{"d_model": 128, "d_mlp": 512, "positions": "rope", "schedule": "wsd", "seq_len": 128}
Each number is 500 + 50 x the weight over its row's rms, rounded and kept within 0 to 999. Layers, rows and columns count from 0. Numbers have three digits each. The size before them is the row's rms in percent of the matrix's.

# layer 8 MLP down (transposed), 512x128, rms 0.269, rows 399-448, columns 64-127
108:501562530511529388550446492477569483513501458412474513518360435474483515485508524542662460431550494548492549541545557500478475541441462426521479461472516531516530520541447504532501500480441470
097:511533494590504441538529430561526418451477566472547574389522446509583431515516587452512474504449477582477554497522517563478575582528556458469490548500355539547516430460486619489529512527463464
105:457649513515481532447477520571443484517553490446479504493425550517438468441535448534635546510540473542521542476508512484502513489497537493464498503547469471484532505461542487466587595511595489
099:436495425611451468519488509573456383486468578524472518541441478509562502545578502617505525469510462516533411467459548517502536599411527457546451415497472422537472555503595505546492523502434487
101:443499586551477490532473455418628548478475488508518486446548488489521417550513389517455480566506543514460539438550519498503553507525529517478537465479481616422525469453476400497514464533555517
102:659466492526486525510427445523529456463435540535515509553595532478609457645527489536549476428458452508565428511535429530540491576496456433506486525495448560470495496443520422507562530418510521
097:498474471493482466376518491449509454559369485558519559509488435459539472494519517450528495380562495413420554537341481485475506536517513527528500499520438464512488504524544508519580564421470556
091:500590500461459515528549511525496461489533513367466497528543509476552437562583468515592453521527601440446532552574491528509518435606503554362512530520384547452460432492525519554503472414460478
108:508499494560533516500475509497391592404395560470510531533558591512471472517545490436584474498523563536503426488648474483532485489434525469529532561579415524469551461581528521456439478515410471
101:555480442446506433514423444545573459549535533578561463424454499515611475515530506548500533587532445494445453447441498472426490444441492462495554430423505497569518549505538496507498568518441518
096:512449417449494514411467554552491457557444497558499535408521491540487513564359444494498465463507618480496588568606498511560509495480520504330563469466471522536494553464558492453569443540531496
096:541507474564487504487581472559522562439583524535535507464463516558607497522545494491501505564481471516531412505566487543553622484476525451577459562429563487506413484488516481503478488439484478
105:443489554521531538513633625517499558490437554558487448569454508517449375470427401492545529494406555566502494471538488625489613475526445501455508444479453518491415414496509500533530470436470462
091:462572458489513535511484526541549422417539510450490507511435508474556547455461456630572460488557582388544478504534543511341465477543480526423462568476512459508447439432505473598517461428504559
104:515440453507514446463509560510458556544470549466510561525486572588511409456530558479472372513479588528419527573550472494525505571440480530559513470512403483486546422448484562498463470410492517
116:405400557516544517546482455512574490532397488457506448532532510555551443526468546538512450526483500448601458473566525523458462605492433484450468498507493373560503441493494453535479463501447424
099:541532440525573395396469497632538489441422481517524572489367474462486478548484394449521474486447503556548542457507453489479501491518587520499492426526521468397490450462538493487442532438523419
102:508547504554479541436494484448499404583472508538469484545461500491378497509458510533550452563452400554495442537493561470487472487517525521446554483486576444520462554506547608556475551576505505
112:484509495438427424492472497553452500465535445594535513392405399439493421435478550528474477427437480545483570499537510524455535383522548545519529525425480481536522507439489515514539482415556525
106:468412516441468476443519549560566512434538573447442532448585419505529479529501489489406444467454562536444481479583496450518506447396446394425486508523470487519492532544550567553488493488549482
102:450532575575568457492510628449480509550551442459545390541438411510470543450551456496528490479523545491434588507494432507353332500525553508487485578450487418502507439482587550600501567510551487
101:513502485417505521540496482484563459550475623527475486401528484399532532448473455467521469457447488438491438424510642473460502463496572452469521451440509531564564468463448474480458436572522516
095:434489451458537464518485502509569486513550518597532483480489529602550481427468517501506514516480364449427436590500517531509565432513418505570570501437442510465396539594515543541509365571530534
105:527552394501545462576501420523539599462564421505417437524514546539441483489430506476534464505467493467502475388496463503455486523485353477564463419499448505397506467523540523556504490514530522
089:536501521492496509380579498620534626475416491534516520498629487530537479467523496531583551573576495517465507583542462581468439415563443535506561487583509463491484510503484558503586443568493535
099:543465457401480534539411555464409482428584535533507479489583527445418482511446500574461446405538495416569460438444476498493481536533518484522518505549444596444366457509546515513427528480450553
095:487547444464541505468565511426491557521590518452462355539570527474454495573510560521424427518458504513407496462570490594507462508442576505542554475370490491508554498475501539481534491476547551
090:546471464457483398470498536436577555481489469531448565531504528550469572487488557585455488516476465432598467534416437494531496434508524431511515444525503467501527473556537499449500603431489501
095:432380547545376516540442520578517474543401484528524512506538547607534467518555534544483453417474461539424494456508527557563478601405473517502436575572487559522516449493449546570614415432491472
108:437414458596487506477514554484550452433434564472502463450458462500473489420572598422492546498691506432500433536435525506586458538595543526559588465529535549517501479430507513409513508556422471
095:449526509515364460498486570510519442489450415470549449548434483487508520527533537474559510537550567622444390550570528536462409542494444574430550415515511369424466586488554528442439496496596451
093:492444495464510479520479552470511400491461416436576498519487530465586444466517629505578591515582556551524558387461508500417500559462466470451517501494544555424444522491540496543489502470532486
096:543418551452500482510395592529524493453472579523531532488535456560508456524492521407405474441405530530521483498470501515523436481466543512555396485403480495435576558460516495563423527461532399
096:617525401550495488392534489577544477445542487577474451451514489517499489443443527432448490523472412540461458509499542553541498499452502557600508500487363462533468515504453560446483496467553482
106:565581438451496527656499478496421502462497514540537568409466519414543483578567448488469482470527574439524457451499528483451510514501544546532545506489528508446436467564437381542535516510411507
099:560461589510551602464504586534599504556655513481467523486596494533488475501557588513493459553467458442474432439525420473477489560507477488504560484382509492475563545442548508592490514453510527
098:570381541442433557575564604492489460522624597506547518482512547495523491571511491563521616541506541498449476505459509436495460506425419485475543499473516496518525548618481404456479444393524519
107:433514507522518481418477466518518441435463468539458525528512503503557545604553545459464415523409472469541460458463506511556422495518458526513505470469460595366489538469447431553510511565479546
103:502483580455534494470515511425541500524537595460541537396517510539470445545540483522532446531501410544508502405537617419486540538477564462506585519456521499403428519428566479498434518443497503
097:393519479576500552585458453492442606419490514413516521504463442507498463392603522463518512531557444458516476481530489512448510510459570528466413517434508489458442418495500488473563500450485477
112:508447489458464523524473498560419525481524551534470484479410495519512509477479491535498538566523411437510478459497479539503520503447570508559477547478578485422385524470603488525489531472480590
092:504449560442548489617533504542476601500498426508542488554528427515513401439447475482432592507467465501445457468430436467460546611526571515550453548444507395515483516491520494582512577457473625
104:470512416484531434514536454538505542490482512483601552497534447482500439527436459613504474609508547412425550486403482540485558464538500440499486452479508489526551476496536474488511536459505619
090:577504426531432485409491493562501563647529449425434547523605564538497478427495521532532538602474573405460506534554493488516444505534494575476505455426534475505495536465527549512434505497527440
088:535535443589523492477529523506493473531523469394589459561365496511514455534446547458437560447475498557448488604543554501564503453401454444523542436498490493526406427552552545409504514547447546
097:447571485532512424486459566509436502495561566509474457531459524465511511494511467517542453459579488436384482551418470567433494628506454486474522428485475513474495517477561409546486588589567540
095:546518471479499497531457491495558526492507492492517559536585430432511441528559467498543524479606434348500535436520466459526544513563598575563489469498453540464548590475473460528517551502502548
089:510552530577481468494432545514474509509474506482507473500511475519533443560495606469563540518471529460437528403439390572426522469517505532468456395480476536590490582550538528533590459551532521
095:519418454474416476450482606520529494473488501501522556472554552420484505558509481569521402543458513537575591474455436397483425492628552499462525547472471458528462560572546462509577516506516470
102:631558361497476509580514467551525525517529514564468493502548548538531482615494567537553500522599485460518528546515532467599493475433443511526498476526590493407549479531432568521557519516395465
# layer 8 MLP up, 512x128, rms 0.256, rows 400-449, columns 64-127
100:468497418517492611466440403545529523489517527538447453433543506374470588454525437539442474470513584490564454525478497489543427434475563620404603417555462427423519542533375488574502511513486446
109:494387473535525549525507491569579447569496415496470586619462524536555583470473525510566557545468515492595507590408457465500509475519534498368535545439478485474529519502531472576471587560522527
101:496504503396430496533549544426405481547407474488542515470489543498463510526571483618596558465489433482525482485559448499498536435482485465566583417487485491388538478448511406515458578492491520
100:486482485444435528533533420470584498568565495450473504491531411493505505495501509538534552569455522442560548415536516473545641425518532489497504510523439522447543508447533478594586539600428530
098:485534416481526447465498546493523327503593389501492418441540556491574595542586518506507548509504528523435523516559438495469565524523466541522547414553474500574524405498553513564497552515442576
104:467468553496564516549471512484530416559583491529479545521428566458509558543465478553508498502404515580547453516514601458478551419583483472467567444510508543454433466508527504439496460538450523
096:498475415468519458472505526543613490495555541485459435499548436447404540598532447464504478553588551382434467455539578439498525543533440518535513561562532553507618464521444481508420426504501427
100:479533444493520470564537482492492596516550432509491543520517489529511530478546522574534498459561453545589516420561598426537502445565465527475510497539602470406450463483453478544511528556556486
106:466507455495526512397527483586565467556554515496458499526408541545443417470411538526529497475513591456496449422441561454473471420448511402504507461549509554562439537470451675485482520477425523
099:501570512537473375451572512506487597443434487442541486520523550539538544544482418494455467564469591595535520449427498595440526461541425441587471515474496449452420535514420538526453495523545554
093:561507523433509542488472479522501430501470483487529463438473520472457487546406486467510511572495466525449592474471486572450445451537420569390530478525524514482600457457465459447429494537397546
102:432484516589535541524516473475487489552506527447541574518469563512503454577478546496557433526491635544610445522512482623562401539473493551424490539475502499515526495538491465506492487459506472
099:525489547480506493515540490445455567573521502503510491480574619460437480480555542413415447512401509544486585550473548408542513410591479417507477371507437563430549608513526565444472472469504472
096:526401504496508551574528540449452466571461501632421541461531418484556477589491554479437548472455551485429495430480532506482602527448502508526454511602498411552584494598554501443424542548475508
108:487527466506497463532502555576584466591495517545501502422289447516433534398460484500535528418476516547540456493508577546495434463531408451443500538464475467480435436430454469527512542488440454
111:465446549472500477506567520536585506529535565561493486494616558467444477445523542482472511579687442408548429469517545472475491516505555512538368510493453556558443545534557545620497468504518594
108:480520453450486480532509481439540530524524490476582431551513537460564483583396487557515465495462536537540554387546453452503522480539493535543432509484496604506495417521476505412538458466493480
108:432462509506527480421515567512527515521384552500460527505467565521428557470568519444513487514483493512517509580469486473454412618523559436524499487583507487548578477520466468436520531491415590
096:530510416498517485478535561533522531549525518384555536520470503479473514590558517455584476490579501505449460550486517542494519469446475458544444621527496490464476378503518512571621498505497460
102:466456494502549524541507417492531474465582424477522543530509524392526474507476512502464543497477420510495492517447521442532451536454386499551553423492414578431465538575489524464460510417471409
100:534545543518329465543509520536479553437548580503555499501409553504424579563529511602587599434498519518465470577549488494553484468531491498419528489466439532472548469469480556577576495517502534
098:445546506462531509507609514517587594530539423501434553505567475409520537488561451462499509499506492483417588527452613563504475436529442562458497555416492501481509485478553510620467460548486533
101:476396565438524547492530522529523457493476531540469472397464542472447490559494527493509453479490509506500482515499533511633439516585486455549478495539518531477471523557429379552458434440459451
095:517507562535575548528550451527456496496383528510379402377455509485513567591496463519497550485548476486601537481454579494440489502473413427492460485518438551544511517417501440464398538462533533
095:430502486520504570394550497527500524532558525547404550524551490524456494428503618474473508590480439485516568459618515510521538480529539508427435487485532432526470494508419482584592508592509491
094:569390525514553512484518464539533440519362570540537535534453588476497604504473498545524553472521487506444530566482504459566570443449481404531447540475429524542457556491474549540570581452465456
097:417499513456491558466458511501497496531482447462586564552499504462474484515551436481511543487486509594417431506431614499445638438566471554513518455439472484442393481514387500442430550520531466
090:438506477465558438426475442583462539533535539547543460520439575478443403504502514428533464516494603498586452530487530448430498565551546430563451558516405411534543549447476486474440441505492526
116:584518460572475551475417538503473467634538433462594452490558505468481533615567508526538521508504448450498494505468531508432473482450475529376507540594486509463488514432521469447505604605525503
094:497479507483461522441467469484495382527504569487518464525518540471487434488497509508524531502471566462581516479459509522585490560494581638456590508517438503586510567499426548484454542529446554
093:486435473478408500505544478491495543583494487636553455488581446506404525476554615541447557446486527394528526491537543429511533445561495554483513501568543504413551547518539470527503465563534499
088:506547423555538570459456521506497502500557434574454357542519517547524540504436480482485600529489544628581551440572544476435481522554481508472531486456566427525493527590532552481462478450547354
102:491552459504598584545514500452502638484457533480480435542504432581488471473527421528528500543418568415491532487479461555449457430450418429444515528512480488521585459595520545494545456546587519
105:579461540585454448441465494540432498538532469435549463554499521519458421495548481505496477507485525474541512475434539554456584480475517504537504465536455544455540487417537428441417377447593498
104:452572454439430433511423411506459481577510440539490463581567476467491529590445457521404481563566565527501515476473585515365536534550458537545467480486581478476498480530528536516506493500529460
096:576510519489468515538406485530509443417527496479495536560485506530463526561571477557538554467486498513568502556507421548539456477455503451540475538579487448449475472474488491508488491386461498
105:562326556484495560521568485536544423479512479456406463483473489507507522509507461539517451544492490535520431380548505578522471456570544482505468562545522434542544522352474441446447511519547464
106:442478517518503547453549468516602554541409459478442530459454502562546486385453511406460588547517509502486562455470572528476480539556512545411450501556487494473432371471519564506506452445527434
102:556413529454527426419469548553500429541503497650438519511490514475476552518415478514526492475404560574457511416496499464447506406538534551500468551568588459515512546527480483466455492548462474
117:646546529517481486589447449499446555521433521507515531566530516521465441492477486466487546525445441474456589451528538566533523576495504474496505546539429544493557465425480460511490543514536360
102:526618547406461552488513497459448383456512455392489519409481565505480497473546520486555384511581522476468526535462572501545444520387523470456586510542482561489560480480461580476444492533457393
105:494516550475561475485558447523476600460500489528461557503508449544441542492634486500451473525488548463451514497450502560442468402540419557526494494549489368492599461458464669531433489510471433
106:465456487500566466569438501457457439519474588501481430482389487384551575524523540496533493401505463584515506441460574496516497480497463447479557592542550516516458445565446449515461590525395445
093:506429494552454451514477503523530543504496551579432449451559464516412621449534466559488433486512461505518459492422465474459561465479531484528466486465605480482476486543386463495427491457566476
096:443531504345488498436502557480599557555367493458566517480519558513382516431488477485521520531479484458496510474518538425509482420490492476496498468564592467537593505458511584560486429433499454
100:552542442482464510468454497476513496509508499505569554452521568480539529525509520637493538487450532608543526384491533521520470476476450496483445492552553449499458415536429582486517505516534446
096:509560468519544462505498445506607432484593499504514528470494525442512583518514496573412436482544438600529557483547566515596468503475459489540526458551471485485553462491482470516426584487491565
098:517511586547351549544400479499382564548484497470483495480494514530511614467436392444460550558502442437469520500474456484509551463453541566494461551477654531489512422541452478564474532545527438
102:472432469471389498483499611431510480478552495567450481544504517498447571551524543445582502449441459528596451542504425473591509546466560490537506364522461474384472483562501423489498508454598468
099:489548482564575506542417462451486457454467489542535510467384483522403479495450472490592457519479541458542416535429506375482482461542547524527489462469537449499572559427438526420469475462421407